{"n_layer": 8, "d_model": 128, "n_head": 2, "n_kv_head": 2, "head_dim": 64, "d_mlp": 512, "vocab_size": 4096, "activation": "gelu", "norm": "layernorm", "norm_place": "pre", "norm_eps": 1e-06, "positions": "learned", "qk_norm": false, "attn_scale": 0.125, "bias": "none", "tie_embeddings": true, "parallel_block": false, "init": "normal", "init_std_qkv": 0.0442, "init_std_o": 0.011, "init_std_up": 0.0442, "init_std_down": 0.011, "optimizer": "soap_variant", "lr": 0.00633, "beta1": 0.95, "beta2": 0.95, "weight_decay": 0.03, "lr_head": 0.00963, "warmup_steps": 200, "schedule": "wsd", "decay_fraction": 0.874, "decay_shape": "linear", "final_lr_fraction": 0.0, "batch_tokens": 32768, "seq_len": 384, "doc_mask": true, "train_tokens": 137800000, "steps": 4206, "dataset": "wikipedia_en"}
Each number is 200 + 40 x the weight over its row's rms, rounded and kept within 0 to 999. Layers, rows and columns count from 0. The size before them is the row's rms in percent of the matrix's.

# layer 3 MLP down (transposed), 512x128, rms 0.224, rows 377-404, columns 0-127
118,230,225,176,156,233,210,204,225,151,117,141,185,173,218,179,233,172,156,155,242,163,246,228,133,228,214,252,221,192,235,206,180,160,232,257,226,246,237,79,225,240,290,200,187,241,195,199,205,162,201,170,237,242,222,211,188,243,227,124,205,236,207,159,210,239,203,153,204,233,184,140,240,213,253,247,174,189,221,189,264,169,216,172,188,217,152,180,199,193,179,143,118,174,126,182,215,156,204,203,199,211,261,156,179,286,197,159,284,146,154,222,299,139,184,187,179,233,164,223,174,145,159,251,156,226,198,124,171
109,220,193,150,207,171,218,286,156,144,201,261,206,228,172,154,158,212,206,166,213,196,198,235,155,142,148,159,205,189,179,162,171,251,246,177,232,250,161,104,204,195,161,193,218,209,174,217,212,152,227,191,172,197,238,194,248,202,146,168,176,240,218,263,168,220,201,171,225,198,146,147,233,187,135,134,187,215,174,281,130,74,243,222,240,213,188,191,236,149,154,201,229,190,222,199,180,118,159,209,154,266,201,170,211,237,237,224,106,212,253,164,261,181,157,206,114,231,161,209,209,139,258,141,209,219,189,150,245
091,247,222,127,172,161,216,246,230,182,202,219,226,189,235,240,198,213,239,210,210,245,166,206,274,204,90,155,241,129,214,199,181,162,288,230,168,220,171,288,114,168,204,212,303,268,215,179,146,260,192,167,221,142,139,210,218,186,191,257,179,163,127,178,167,182,157,213,190,123,247,192,143,167,208,209,169,204,205,215,209,168,292,213,248,223,269,166,230,166,191,162,187,241,241,148,233,186,222,194,220,168,251,156,190,179,217,185,244,188,154,157,158,171,221,197,228,208,218,168,182,249,198,121,218,199,272,249,233
100,179,203,253,262,234,177,212,89,186,152,208,135,278,244,146,201,153,210,181,234,239,200,206,90,205,300,212,222,177,174,227,115,163,189,164,206,236,207,231,182,171,134,128,206,185,147,194,195,219,202,161,219,156,161,261,169,325,181,195,205,181,246,199,134,185,177,182,222,279,191,208,148,158,202,165,173,126,181,203,150,209,173,164,201,230,145,182,116,186,157,177,179,187,233,215,202,228,130,169,220,249,246,201,224,188,235,168,173,208,247,208,241,229,200,202,190,169,246,211,255,173,196,207,284,218,206,188,231
110,222,265,189,171,247,216,228,244,271,135,159,256,130,167,244,174,212,196,210,186,153,228,187,212,174,197,198,209,192,114,209,227,214,231,206,218,226,209,107,240,223,295,300,233,135,223,134,92,227,207,169,222,214,118,176,147,193,267,218,215,186,174,279,150,232,202,191,147,164,184,204,215,193,224,118,260,194,234,160,173,218,203,211,163,184,191,244,172,235,178,194,216,172,186,191,216,157,147,176,232,138,245,143,194,193,254,215,160,201,181,222,208,238,225,139,139,179,208,235,243,306,237,196,225,194,211,162,188
127,135,199,146,207,196,205,199,213,199,204,238,211,140,185,187,281,223,217,134,224,194,134,217,219,237,202,198,222,209,226,247,252,132,154,240,221,217,113,180,177,249,208,249,146,157,217,214,205,115,204,149,203,267,232,119,138,222,201,281,210,228,237,231,197,198,238,136,235,245,144,181,228,216,148,186,226,91,170,183,175,193,229,181,195,182,226,198,269,220,157,122,195,161,251,153,286,183,160,169,192,155,217,181,226,198,197,176,210,177,233,225,132,150,184,214,200,211,142,198,187,232,266,264,168,101,194,232,158
096,283,257,253,162,167,216,185,215,167,242,136,137,200,197,188,234,162,188,215,212,107,197,144,153,186,142,188,126,212,202,131,200,242,223,159,156,228,239,252,186,242,165,221,218,118,176,194,158,192,194,167,224,147,114,192,211,195,220,192,138,211,211,202,124,228,263,70,197,255,205,224,166,191,332,170,142,269,213,198,223,158,201,226,214,155,194,201,166,181,182,164,234,183,215,218,220,165,208,187,186,232,185,190,205,223,216,217,123,184,178,196,268,184,212,203,152,193,224,234,166,223,221,266,129,164,238,178,171
092,283,175,178,213,230,200,197,145,207,180,213,231,200,154,200,272,172,226,196,154,210,255,164,217,184,211,144,237,188,159,203,181,216,276,186,185,225,206,260,177,203,166,179,186,242,136,125,159,238,188,215,161,170,124,191,223,194,119,161,202,155,175,163,282,201,240,167,176,156,119,283,231,246,266,200,191,151,192,190,216,248,284,190,224,156,140,254,220,172,256,223,224,112,171,205,108,269,263,172,160,120,183,214,209,211,265,191,221,206,230,198,207,195,253,134,154,176,217,175,211,164,154,178,222,215,234,166,219
087,205,225,121,227,212,204,161,212,165,174,152,178,112,266,181,218,178,187,216,137,199,224,237,246,284,233,187,187,167,175,255,200,246,196,190,187,162,140,192,164,158,242,247,169,313,193,230,215,164,174,168,251,153,242,166,193,221,232,133,201,177,57,206,236,152,196,155,222,228,172,246,229,232,159,168,266,250,177,198,228,193,156,239,245,189,234,215,224,202,184,156,195,203,252,219,191,218,188,209,145,205,266,220,211,227,298,153,192,142,211,155,233,249,186,137,233,202,176,217,178,198,265,149,194,155,147,263,168
110,204,194,249,247,119,202,183,195,154,213,283,217,230,135,223,209,245,249,194,175,211,130,197,166,180,142,140,208,202,263,195,276,225,217,185,181,155,240,175,204,248,159,214,204,232,206,156,203,127,175,185,185,146,207,134,215,192,215,144,233,215,225,201,105,242,186,149,230,120,206,204,213,187,264,233,175,285,201,189,178,208,202,127,203,195,266,168,268,217,116,229,195,213,242,104,215,121,248,207,204,173,183,199,190,225,146,206,214,246,177,159,240,227,208,181,145,171,185,173,213,187,258,261,97,240,250,208,199
128,228,159,237,173,195,166,166,203,234,196,132,278,197,160,229,187,234,217,180,173,235,137,224,278,199,216,208,218,170,217,190,157,245,223,187,116,193,234,124,128,217,210,181,195,179,186,223,199,190,222,252,197,154,113,233,193,234,150,269,168,240,131,202,157,165,153,174,175,218,185,278,140,169,196,180,216,198,234,132,180,216,232,230,154,234,209,116,268,203,174,247,187,225,193,187,196,194,194,235,146,260,207,168,233,184,332,122,230,195,205,144,108,120,168,190,229,177,210,259,241,222,240,193,207,164,189,161,198
116,196,162,230,130,139,269,170,239,230,189,297,217,176,201,194,169,236,171,258,208,241,159,143,233,233,148,156,202,236,241,280,254,202,207,283,191,153,215,195,179,152,229,180,210,179,217,244,267,228,197,202,157,222,117,216,169,247,152,133,175,205,197,244,197,206,259,174,187,120,246,156,192,157,202,247,191,154,237,132,241,206,208,195,93,170,151,200,193,207,224,211,180,237,235,178,217,260,220,259,253,161,171,211,253,199,239,247,215,202,280,239,221,150,215,200,257,138,218,256,175,238,211,210,150,218,227,148,159
099,172,220,181,224,179,233,213,147,182,222,166,249,172,201,198,183,173,262,230,181,167,173,222,178,203,262,150,174,173,232,197,191,188,207,229,178,194,148,194,155,219,225,167,169,308,172,195,177,156,234,177,249,161,256,173,239,199,185,241,232,198,150,155,211,200,141,161,202,204,206,181,237,184,207,163,111,207,125,140,199,159,262,269,165,203,279,234,179,149,111,236,150,253,192,190,189,203,227,208,150,228,256,293,227,154,96,178,244,243,207,254,187,242,215,250,213,201,204,327,134,206,223,178,244,141,184,194,168
103,194,205,192,168,274,201,121,138,199,254,213,172,237,163,199,159,305,194,115,201,208,184,299,175,185,248,174,257,179,214,200,225,261,216,192,216,153,179,124,176,255,276,215,178,243,217,155,164,226,146,245,208,201,205,197,156,225,198,230,152,156,210,184,216,235,151,212,190,229,187,280,161,167,171,236,212,188,187,218,171,202,229,204,300,216,172,168,259,178,211,263,74,187,242,199,203,162,247,171,199,192,223,155,152,242,195,207,117,241,190,125,158,250,189,184,165,257,147,216,153,181,197,254,227,208,205,204,182
103,168,225,153,218,184,224,167,201,181,239,206,221,231,248,164,186,223,221,212,170,210,113,156,78,250,223,178,147,221,243,274,178,244,195,217,266,209,239,251,210,224,140,209,234,258,211,180,172,125,118,212,222,276,200,147,204,168,226,181,232,171,116,197,175,230,243,216,186,188,140,174,154,252,139,149,201,189,220,169,234,259,253,153,163,249,197,187,145,211,205,175,198,195,204,224,218,143,122,176,246,208,153,202,183,137,163,145,258,275,257,168,200,180,195,194,214,260,256,226,241,227,176,259,229,161,214,265,216
101,178,339,152,288,234,92,150,178,153,213,162,137,185,200,201,227,187,186,233,231,192,225,298,183,157,205,139,184,240,173,296,187,209,220,159,225,216,192,228,184,106,213,138,220,202,206,259,183,192,192,223,156,188,129,177,234,131,203,195,251,140,146,170,169,176,174,198,235,171,209,195,197,205,201,182,175,257,221,234,128,228,240,225,226,271,194,171,199,244,192,270,206,226,234,161,145,184,196,203,237,190,236,184,184,198,216,200,171,237,183,176,241,165,166,143,150,238,217,241,255,200,278,219,243,196,172,237,151
101,163,170,181,179,190,147,165,263,171,229,265,115,165,225,166,165,239,146,209,189,153,215,198,216,204,160,207,222,208,218,121,228,211,206,243,152,202,201,231,202,222,203,244,195,157,219,186,191,182,177,165,165,260,197,213,230,191,228,323,163,179,225,185,234,210,211,191,200,155,246,175,112,221,288,147,165,205,98,174,263,132,259,166,160,184,236,265,224,126,174,229,196,241,224,227,256,191,265,193,181,248,174,209,229,274,200,166,121,247,171,118,207,165,191,223,164,221,131,218,193,202,217,236,118,210,234,205,237
096,174,203,241,219,286,207,177,202,244,213,265,179,144,190,181,220,185,201,236,168,164,174,182,166,195,188,205,235,192,237,309,180,155,237,175,248,188,105,234,250,178,162,218,235,236,247,162,156,274,140,178,202,204,271,196,221,211,265,194,174,199,227,216,207,174,166,142,314,171,219,129,215,189,194,144,192,156,202,247,225,214,224,143,276,192,268,213,208,228,129,143,192,133,201,234,266,154,209,190,178,183,315,204,174,288,217,189,181,249,164,210,220,192,202,209,222,138,175,229,159,170,210,182,247,227,254,195,209
098,236,196,198,201,250,195,235,182,191,200,213,247,176,203,209,148,144,157,205,244,193,159,202,194,192,178,142,184,190,224,206,166,168,162,133,187,168,238,237,174,211,186,220,220,122,215,169,154,189,241,186,279,256,201,138,163,291,249,238,160,282,199,164,217,199,271,187,160,187,229,215,190,167,167,129,192,292,237,207,262,142,244,144,180,206,202,189,193,202,201,234,98,176,208,261,214,154,210,170,194,232,241,225,274,159,278,205,96,246,304,214,248,189,166,161,149,189,175,141,223,227,177,192,251,234,250,197,207
089,159,212,93,205,154,146,203,280,195,184,200,149,189,197,240,162,183,167,196,175,260,188,205,191,159,142,225,184,189,167,175,107,224,214,176,175,177,264,208,283,203,240,225,144,202,231,165,269,173,188,149,210,237,215,221,229,165,177,227,226,201,229,198,186,243,200,202,151,221,115,242,179,182,181,285,153,181,175,215,179,259,159,259,197,160,227,242,322,189,125,181,231,164,207,239,162,210,169,236,197,175,178,151,227,161,179,197,170,208,293,277,210,247,133,174,198,175,226,155,249,189,207,148,221,173,246,230,280
118,198,144,214,282,219,234,120,170,193,216,177,185,257,149,127,155,272,231,240,214,188,187,216,242,178,172,195,116,224,231,202,260,211,179,125,264,225,191,237,177,264,176,191,204,186,159,185,231,156,159,197,89,162,177,133,231,196,195,159,209,199,214,167,124,180,240,180,199,247,227,199,249,191,199,177,203,236,249,180,156,193,224,205,230,211,197,125,237,131,245,207,121,208,213,211,109,198,177,200,156,204,182,275,265,190,224,181,221,178,181,224,168,275,155,234,249,268,194,236,232,186,180,150,216,172,138,287,197
101,152,219,198,217,215,193,178,222,217,238,228,218,171,178,223,223,220,213,212,226,207,177,232,220,176,164,171,196,226,206,175,134,280,157,182,180,198,170,149,214,206,179,183,203,197,134,271,181,244,130,133,163,151,232,303,227,151,161,113,229,235,225,219,264,171,212,156,214,177,215,211,256,129,107,176,154,165,216,168,160,253,171,125,197,223,208,262,276,208,140,231,145,185,279,249,183,276,211,158,141,99,211,165,155,172,172,205,225,233,241,239,245,196,190,137,213,139,173,194,231,194,160,211,200,158,205,239,248
091,207,232,183,173,194,152,215,232,233,215,143,205,110,236,233,149,224,129,166,231,228,147,202,222,202,182,167,207,246,211,218,186,241,218,150,168,215,196,216,212,209,117,237,129,226,113,109,149,194,188,141,219,215,208,183,237,122,177,226,256,229,237,213,131,247,74,218,226,192,165,224,132,177,129,147,209,216,159,143,163,166,233,178,219,208,241,149,191,206,185,193,199,161,245,162,221,168,245,107,217,163,164,155,240,197,253,186,251,162,164,211,228,223,262,101,201,187,168,195,207,219,182,176,178,224,190,256,226
102,164,156,212,205,255,194,86,207,183,167,159,185,202,152,116,145,199,205,220,223,209,158,211,231,257,177,195,188,222,297,215,165,191,197,229,178,185,168,169,197,155,259,232,194,213,189,232,226,88,167,165,163,160,274,255,117,261,262,202,206,219,196,221,190,143,234,170,136,228,175,161,164,206,218,169,192,215,173,197,193,174,244,134,230,154,123,156,136,224,245,153,175,219,155,221,192,153,171,207,194,144,246,155,165,219,129,229,240,176,224,165,187,159,243,201,296,146,205,217,243,177,223,200,252,244,163,232,245
096,253,185,172,166,182,170,170,169,134,190,218,211,238,247,163,143,291,168,230,198,227,243,138,180,241,204,214,163,159,246,238,216,119,211,167,193,204,169,257,207,176,171,185,140,187,174,204,194,189,145,214,216,282,265,200,273,249,171,201,191,128,159,128,172,198,136,253,128,263,221,194,187,157,258,217,270,184,208,153,261,170,248,220,218,221,138,226,143,156,129,188,266,209,243,191,141,213,172,233,213,201,197,227,226,184,162,282,220,111,188,247,205,213,259,159,200,174,243,175,184,201,264,225,197,187,197,138,231
105,294,168,171,199,289,166,197,140,227,261,251,196,239,175,225,199,214,263,147,161,233,165,214,184,247,211,202,214,189,126,231,231,288,243,179,208,236,238,184,219,147,164,163,216,211,209,166,216,237,190,253,201,212,159,220,219,142,206,177,115,272,226,195,160,180,205,167,223,203,183,95,144,237,145,223,216,226,196,215,241,229,132,161,256,195,186,198,237,212,162,193,168,168,217,211,171,213,224,202,178,168,212,152,197,237,184,297,166,178,197,182,225,87,232,120,147,222,190,294,175,142,170,201,179,210,240,274,197
099,174,226,218,221,327,169,158,223,249,219,162,176,127,170,191,163,265,184,257,184,188,204,234,211,196,243,160,166,187,212,244,189,186,223,120,166,278,97,161,248,228,191,136,156,143,218,187,203,222,210,140,194,184,237,209,217,248,208,290,194,192,218,201,251,217,211,145,297,182,230,223,164,238,227,167,202,164,240,135,239,228,288,176,188,229,222,218,123,206,191,194,169,222,173,118,133,191,204,181,154,226,181,220,205,197,178,218,212,239,205,167,215,284,229,251,192,143,143,228,202,170,240,249,248,255,185,179,216
101,184,196,202,149,314,235,228,231,224,239,171,224,184,195,223,178,156,241,200,167,230,308,208,263,187,251,218,182,77,204,129,136,264,185,227,164,239,157,237,198,229,240,200,167,227,203,230,153,216,241,155,192,169,239,227,189,150,203,250,198,210,193,170,160,178,143,254,172,221,208,134,242,197,135,212,167,157,206,190,163,171,213,212,236,163,199,207,205,243,218,154,200,200,215,105,244,205,186,138,209,218,260,265,172,164,233,188,190,188,238,230,204,252,274,193,212,198,338,206,283,176,212,209,202,211,195,249,222
# layer 3 MLP up, 512x128, rms 0.232, rows 378-404, columns 0-127
102,215,147,196,227,137,179,253,159,177,214,218,213,237,212,234,236,248,184,226,133,152,205,190,232,151,297,151,256,210,237,199,181,186,183,231,176,256,141,204,145,214,267,231,236,132,145,190,189,246,122,192,214,148,207,183,181,204,225,190,118,143,217,165,219,165,232,177,188,187,220,184,167,175,268,146,169,217,214,217,231,152,210,297,142,198,196,202,343,151,187,231,226,192,233,194,249,166,184,221,255,254,213,180,283,197,205,187,174,219,232,226,247,151,265,214,216,159,255,197,124,258,253,228,214,210,167,183,197
087,250,190,177,136,203,164,211,213,224,237,261,220,220,174,296,211,240,178,247,184,183,219,198,125,146,145,222,221,173,168,254,193,287,188,175,200,151,172,191,235,178,264,215,230,196,209,220,181,206,185,210,176,191,270,171,224,204,246,218,168,236,217,192,170,229,248,228,237,205,134,212,133,245,195,112,142,209,231,201,143,237,185,161,199,176,180,201,160,244,226,179,188,137,170,166,209,141,183,199,206,233,173,206,169,230,130,198,198,140,236,268,243,186,178,154,252,174,168,235,192,275,193,331,135,165,211,72,192
097,200,193,195,121,218,171,196,210,265,291,228,272,205,185,246,253,129,245,228,158,260,180,209,137,200,221,205,143,155,306,156,173,210,222,195,133,173,198,144,160,241,160,167,179,188,180,206,195,150,208,215,208,206,216,222,168,224,142,200,235,192,201,198,199,142,204,176,166,200,168,227,148,270,213,252,307,236,280,221,203,203,117,191,267,148,184,242,216,195,257,203,239,215,232,180,161,197,237,176,196,194,238,217,199,177,248,252,176,258,221,160,200,222,217,141,198,197,277,322,202,248,223,258,198,218,163,214,175
100,238,199,200,135,220,191,212,145,259,162,175,201,199,137,192,194,183,229,135,190,129,203,228,179,223,245,226,234,228,183,232,215,109,159,138,246,211,238,171,173,240,275,219,126,196,215,245,177,225,103,161,202,202,237,127,150,295,259,239,180,224,161,258,179,233,182,191,201,224,219,164,266,197,204,147,204,188,177,276,242,184,194,164,230,139,206,255,245,170,176,268,242,211,171,207,128,251,236,260,155,124,206,159,214,182,194,188,218,134,179,239,212,209,207,143,203,151,231,262,191,215,262,145,186,190,183,263,201
122,187,177,174,189,240,177,145,197,275,166,156,230,150,157,194,81,220,287,198,192,217,226,201,220,252,178,188,226,167,212,152,183,193,216,200,231,232,201,199,205,247,173,258,153,155,108,255,181,174,243,207,226,208,177,241,254,149,160,182,255,201,161,202,130,244,161,190,204,229,187,236,194,233,219,195,231,212,184,184,206,193,194,202,211,165,137,254,296,147,197,145,302,108,217,177,197,198,224,252,212,146,226,197,255,246,191,233,199,179,262,274,219,174,163,209,182,143,161,204,238,159,178,293,165,269,232,143,186
092,223,128,151,173,190,190,162,193,235,148,153,212,246,231,181,164,194,200,236,172,199,238,237,179,140,163,202,234,202,174,265,217,233,178,220,182,241,187,140,201,237,282,290,115,284,226,203,197,202,204,218,186,217,177,169,186,198,193,81,242,212,240,204,162,214,154,258,229,187,187,173,222,210,154,229,158,187,131,171,253,129,122,198,151,168,205,210,304,130,221,216,199,221,248,181,252,240,207,159,220,177,198,236,261,189,165,227,167,246,190,187,142,250,233,166,148,126,248,221,198,233,205,228,121,241,143,222,188
093,143,225,170,139,206,261,288,136,289,179,240,192,122,166,172,192,213,215,257,149,193,169,153,193,147,200,163,191,236,208,175,170,190,235,179,178,223,171,156,207,245,137,201,130,199,249,159,203,226,130,216,174,218,167,180,128,224,167,177,233,187,170,160,277,271,209,171,222,287,189,139,234,269,172,196,221,264,255,180,210,198,237,216,233,246,246,176,219,220,312,182,240,192,224,222,201,199,188,235,152,205,221,146,164,196,227,194,242,216,288,153,149,191,150,220,293,218,205,184,198,227,192,256,218,202,225,232,243
092,194,203,212,185,220,221,282,166,203,199,244,215,175,187,193,207,189,195,179,258,161,202,241,248,222,150,153,238,230,216,243,213,225,221,227,212,197,166,230,156,206,239,216,289,132,253,151,231,232,145,233,134,240,175,245,259,259,285,245,222,189,203,212,192,234,230,219,253,208,198,133,182,149,226,231,178,179,193,155,207,187,241,185,194,214,211,113,203,164,267,156,230,178,192,181,178,173,254,148,265,256,157,142,241,145,151,239,205,178,187,226,184,90,185,136,151,211,300,206,265,239,227,271,231,139,205,139,175
111,160,161,199,138,198,248,195,151,128,262,161,163,296,242,233,167,220,159,181,167,116,235,198,170,153,180,211,293,215,195,161,242,253,121,248,260,202,253,189,231,201,212,213,165,231,217,202,144,249,214,165,234,211,184,251,170,111,209,201,220,176,181,161,243,154,206,232,222,186,145,188,200,189,135,163,177,192,211,262,181,218,246,242,217,198,165,144,156,187,210,199,257,225,262,198,221,144,215,215,226,187,213,229,168,264,165,135,165,213,205,193,168,246,273,193,229,255,238,190,237,115,236,191,278,257,210,124,172
113,194,222,194,202,136,179,202,244,248,205,204,237,174,167,253,187,223,193,172,194,269,184,212,266,200,224,214,145,195,189,187,147,166,197,209,238,210,163,147,146,224,202,186,183,169,226,222,285,228,285,164,229,124,170,203,202,249,208,197,314,239,115,182,152,167,165,256,154,195,206,204,187,213,202,184,129,189,190,192,191,170,168,229,250,209,154,169,273,251,212,117,234,171,230,184,192,172,203,237,215,227,227,121,230,163,266,233,221,229,182,144,225,143,209,224,232,137,143,291,281,192,110,243,210,158,155,161,240
115,156,212,138,118,169,173,147,253,166,217,269,234,184,200,200,184,208,173,207,131,114,186,254,233,241,214,163,168,186,160,190,222,216,211,230,247,178,199,225,252,156,188,212,124,200,210,118,276,189,248,272,183,236,199,191,172,196,195,75,231,150,204,184,181,232,196,204,202,199,209,214,158,160,277,258,175,146,230,227,135,136,237,257,211,133,151,255,215,225,213,213,227,153,214,265,251,144,204,178,184,258,143,174,196,235,258,153,238,205,214,145,190,188,206,195,145,227,181,233,227,195,206,139,225,234,276,181,234
102,199,171,188,165,244,182,229,165,176,273,198,171,165,152,250,205,203,174,224,157,218,172,114,161,260,171,192,205,215,123,220,86,203,206,191,159,236,216,278,231,217,252,211,245,143,217,238,163,188,202,217,194,174,144,164,192,175,205,143,169,185,170,229,202,253,212,156,245,228,246,229,145,253,225,237,265,214,230,205,221,194,202,269,227,204,144,190,168,281,218,160,148,208,240,271,193,211,232,97,250,203,227,137,220,187,225,161,247,228,194,101,248,272,154,194,226,263,227,135,156,141,175,190,194,195,198,181,242
097,148,251,223,145,175,285,212,219,216,257,144,201,176,159,147,187,239,200,178,244,251,187,182,182,195,152,177,154,305,202,231,165,245,247,254,202,253,225,143,184,161,171,188,221,247,115,221,168,153,254,197,142,206,195,236,228,161,241,199,252,121,154,286,186,285,158,255,163,167,232,172,230,198,178,231,167,178,193,229,273,211,157,201,226,223,265,222,151,114,220,246,228,251,175,240,273,209,140,146,220,209,220,217,184,207,182,193,208,251,234,250,189,157,232,178,210,211,274,222,252,177,164,196,168,176,176,167,207
107,146,155,173,116,181,217,269,132,111,176,220,236,186,228,222,251,156,223,183,201,251,171,269,195,193,214,320,216,183,150,212,152,192,150,222,140,107,150,206,191,268,176,185,151,232,195,174,240,171,198,222,246,142,190,197,250,195,185,231,250,230,181,165,215,162,209,210,226,259,220,174,246,251,205,276,152,235,252,193,162,200,246,232,172,211,220,225,181,206,156,232,195,223,188,271,211,108,218,243,231,271,165,130,211,132,199,186,257,133,233,209,198,206,171,265,150,182,210,193,247,231,208,151,172,180,178,216,209
097,236,146,154,198,229,233,253,254,236,207,205,143,213,233,145,207,139,218,175,196,169,221,212,126,222,168,131,270,178,225,194,183,198,251,226,218,143,194,166,195,172,153,206,95,209,202,220,153,196,204,198,189,223,205,214,219,148,183,237,252,210,240,217,61,201,132,208,208,271,198,247,210,266,158,198,153,167,158,288,228,179,145,188,178,182,178,222,233,249,162,250,208,223,224,278,247,191,232,136,201,216,156,260,205,238,222,200,212,171,186,193,246,188,196,272,183,212,101,282,264,164,170,198,261,189,208,184,203
092,198,252,242,213,231,168,174,196,248,231,248,253,217,202,269,185,181,265,250,276,173,202,238,163,280,184,192,173,179,184,167,210,212,188,145,196,134,208,186,219,188,215,107,253,184,153,238,240,181,247,264,220,244,214,176,159,234,188,251,117,177,149,188,186,189,189,218,163,224,205,207,157,156,327,159,235,202,120,172,211,195,196,201,133,131,250,252,245,172,191,252,162,259,188,201,160,154,270,167,284,226,190,201,264,193,225,230,180,192,135,175,195,160,155,231,250,177,152,275,214,188,213,251,185,205,194,177,227
106,152,261,243,190,236,182,218,139,121,164,236,255,275,205,169,245,272,268,291,195,165,235,190,222,221,188,245,140,151,226,152,201,144,210,179,161,254,221,178,153,177,210,222,189,193,214,205,167,178,173,137,214,226,211,217,184,242,181,177,247,181,209,206,188,255,221,192,124,202,203,179,246,207,220,195,184,171,185,116,215,197,220,284,223,229,190,229,172,207,267,203,169,244,83,204,270,208,164,204,130,274,202,206,243,169,151,199,196,225,179,169,230,160,148,268,233,251,150,112,173,261,195,262,163,202,162,190,181
097,220,126,232,137,232,221,273,215,214,202,192,201,204,280,245,217,300,194,168,193,215,193,237,204,219,213,171,212,159,198,145,195,188,87,240,220,207,175,209,219,248,161,246,239,234,194,243,226,197,169,195,145,157,157,253,180,212,130,165,189,195,250,283,162,154,170,188,207,157,235,184,218,213,178,201,222,166,190,178,248,195,169,146,138,212,185,232,202,186,181,243,131,285,254,225,181,188,120,226,248,207,186,288,187,242,175,160,206,181,271,238,269,145,260,108,164,200,196,189,253,152,252,205,223,257,228,221,232
092,242,202,186,173,183,238,159,161,213,175,194,189,300,210,221,230,230,122,233,234,244,188,170,223,225,177,140,246,216,144,204,205,136,143,192,256,211,187,145,166,209,208,176,171,203,209,216,195,255,177,172,200,185,147,220,265,208,210,118,170,159,192,297,232,210,279,208,226,188,193,209,215,195,186,188,252,161,155,228,152,172,216,180,222,195,223,194,100,203,238,210,210,245,202,201,295,213,227,211,134,177,237,227,191,235,266,217,177,123,127,154,286,178,159,244,166,199,209,266,212,305,203,173,139,219,208,113,159
116,174,217,163,148,195,266,201,205,260,222,208,232,243,217,198,254,262,251,180,217,241,134,217,215,280,192,100,229,174,155,206,166,166,209,202,243,133,220,169,247,144,167,188,199,240,172,221,177,238,266,150,167,276,173,249,230,235,179,153,247,207,260,187,197,232,177,216,163,149,156,206,265,154,234,197,192,169,145,215,182,242,205,120,199,164,188,218,244,164,204,200,177,153,248,155,252,161,169,209,179,195,176,162,177,227,193,164,237,230,246,170,255,147,175,191,264,201,204,146,163,190,145,127,277,235,194,195,326
105,268,160,250,186,172,168,208,161,169,205,191,193,240,159,260,149,200,186,160,225,157,196,218,176,202,285,253,174,201,145,161,198,161,188,116,155,136,172,239,135,155,263,214,178,190,242,222,191,237,197,199,242,218,165,234,226,215,124,260,297,138,260,234,189,167,236,211,171,174,237,232,169,156,230,199,227,150,234,178,126,133,89,220,203,271,253,140,214,186,228,200,162,185,309,224,221,150,220,182,202,217,162,208,179,164,196,212,217,216,125,179,271,250,214,194,252,181,228,195,169,204,201,224,176,197,217,134,187
099,131,213,205,125,271,206,254,234,211,226,196,214,302,202,188,212,210,178,185,220,207,258,227,226,129,203,256,210,248,244,115,207,161,181,187,157,269,171,188,232,243,168,203,178,235,159,237,227,199,226,249,157,193,203,168,211,229,271,228,222,194,191,155,182,227,167,232,209,189,224,177,222,225,165,181,137,211,149,134,127,214,265,130,177,221,169,161,214,179,182,245,205,179,245,208,185,279,261,128,220,232,208,230,282,233,245,157,225,108,215,233,279,201,224,213,269,285,181,187,189,216,181,208,230,160,279,195,153
101,207,188,235,166,248,228,245,202,157,237,219,164,151,179,188,103,218,194,192,48,234,199,223,167,200,258,227,232,166,158,188,245,251,200,183,234,220,251,225,156,165,211,180,228,211,198,230,246,194,191,191,164,129,179,169,223,179,109,160,250,222,146,217,125,131,190,192,273,226,260,209,198,159,208,203,206,137,197,201,174,182,226,211,121,143,152,218,264,110,189,195,213,202,276,181,198,208,120,174,237,316,174,223,216,162,208,149,216,210,215,198,201,203,220,191,161,285,212,213,170,231,219,234,183,210,219,203,251
102,218,205,238,216,168,225,181,213,237,211,284,156,211,208,213,181,173,201,183,196,239,223,202,224,165,180,245,248,235,166,202,150,190,114,165,304,161,143,179,205,141,220,225,235,229,201,212,215,201,220,162,183,225,187,266,146,230,195,268,223,248,263,200,184,222,161,178,158,138,290,110,166,161,248,160,128,162,205,229,199,274,212,179,178,217,192,224,245,194,162,188,105,222,145,191,216,171,151,237,228,167,128,200,262,225,118,183,256,195,201,223,261,165,200,229,250,224,153,201,172,174,219,209,221,227,108,273,254
103,201,190,233,185,167,199,208,210,256,181,177,150,145,167,276,188,251,225,146,180,201,170,199,166,215,245,230,223,205,139,196,247,236,276,129,105,215,207,230,187,207,209,188,203,237,230,108,214,162,199,248,268,204,151,220,212,216,156,198,240,234,254,206,156,150,171,188,281,260,178,241,290,226,173,219,212,178,204,222,195,199,179,149,125,186,187,199,209,211,232,192,146,223,312,167,275,83,156,205,217,236,106,228,180,195,207,249,129,254,191,182,219,185,171,212,217,234,193,228,289,171,210,194,162,211,209,211,213
101,178,185,193,209,242,175,167,256,257,208,241,239,160,194,170,283,182,241,199,238,216,168,153,166,260,133,231,266,198,188,157,266,199,258,122,250,229,212,227,301,283,180,204,221,220,172,209,205,202,182,202,235,213,171,173,218,143,222,171,179,142,203,243,181,149,128,231,204,193,144,272,163,239,236,280,181,217,143,151,207,229,173,249,238,214,226,260,226,206,157,135,240,289,163,247,162,156,156,189,185,164,199,140,225,210,251,233,184,246,262,226,184,124,219,202,195,152,223,151,225,278,200,156,196,182,206,217,205
108,196,185,253,155,235,210,228,209,216,196,181,181,161,147,204,125,166,206,215,219,173,130,277,205,279,226,292,241,216,213,107,200,257,221,166,241,172,196,199,175,164,253,184,249,162,203,155,199,214,175,260,182,206,209,211,197,218,152,197,248,268,114,195,240,175,227,140,247,168,133,244,271,153,218,183,156,101,238,208,247,170,175,108,225,239,260,209,222,203,278,124,234,175,218,248,176,209,197,170,162,178,135,129,193,238,166,188,161,205,155,206,173,139,218,235,239,209,202,196,170,185,179,219,225,232,143,212,219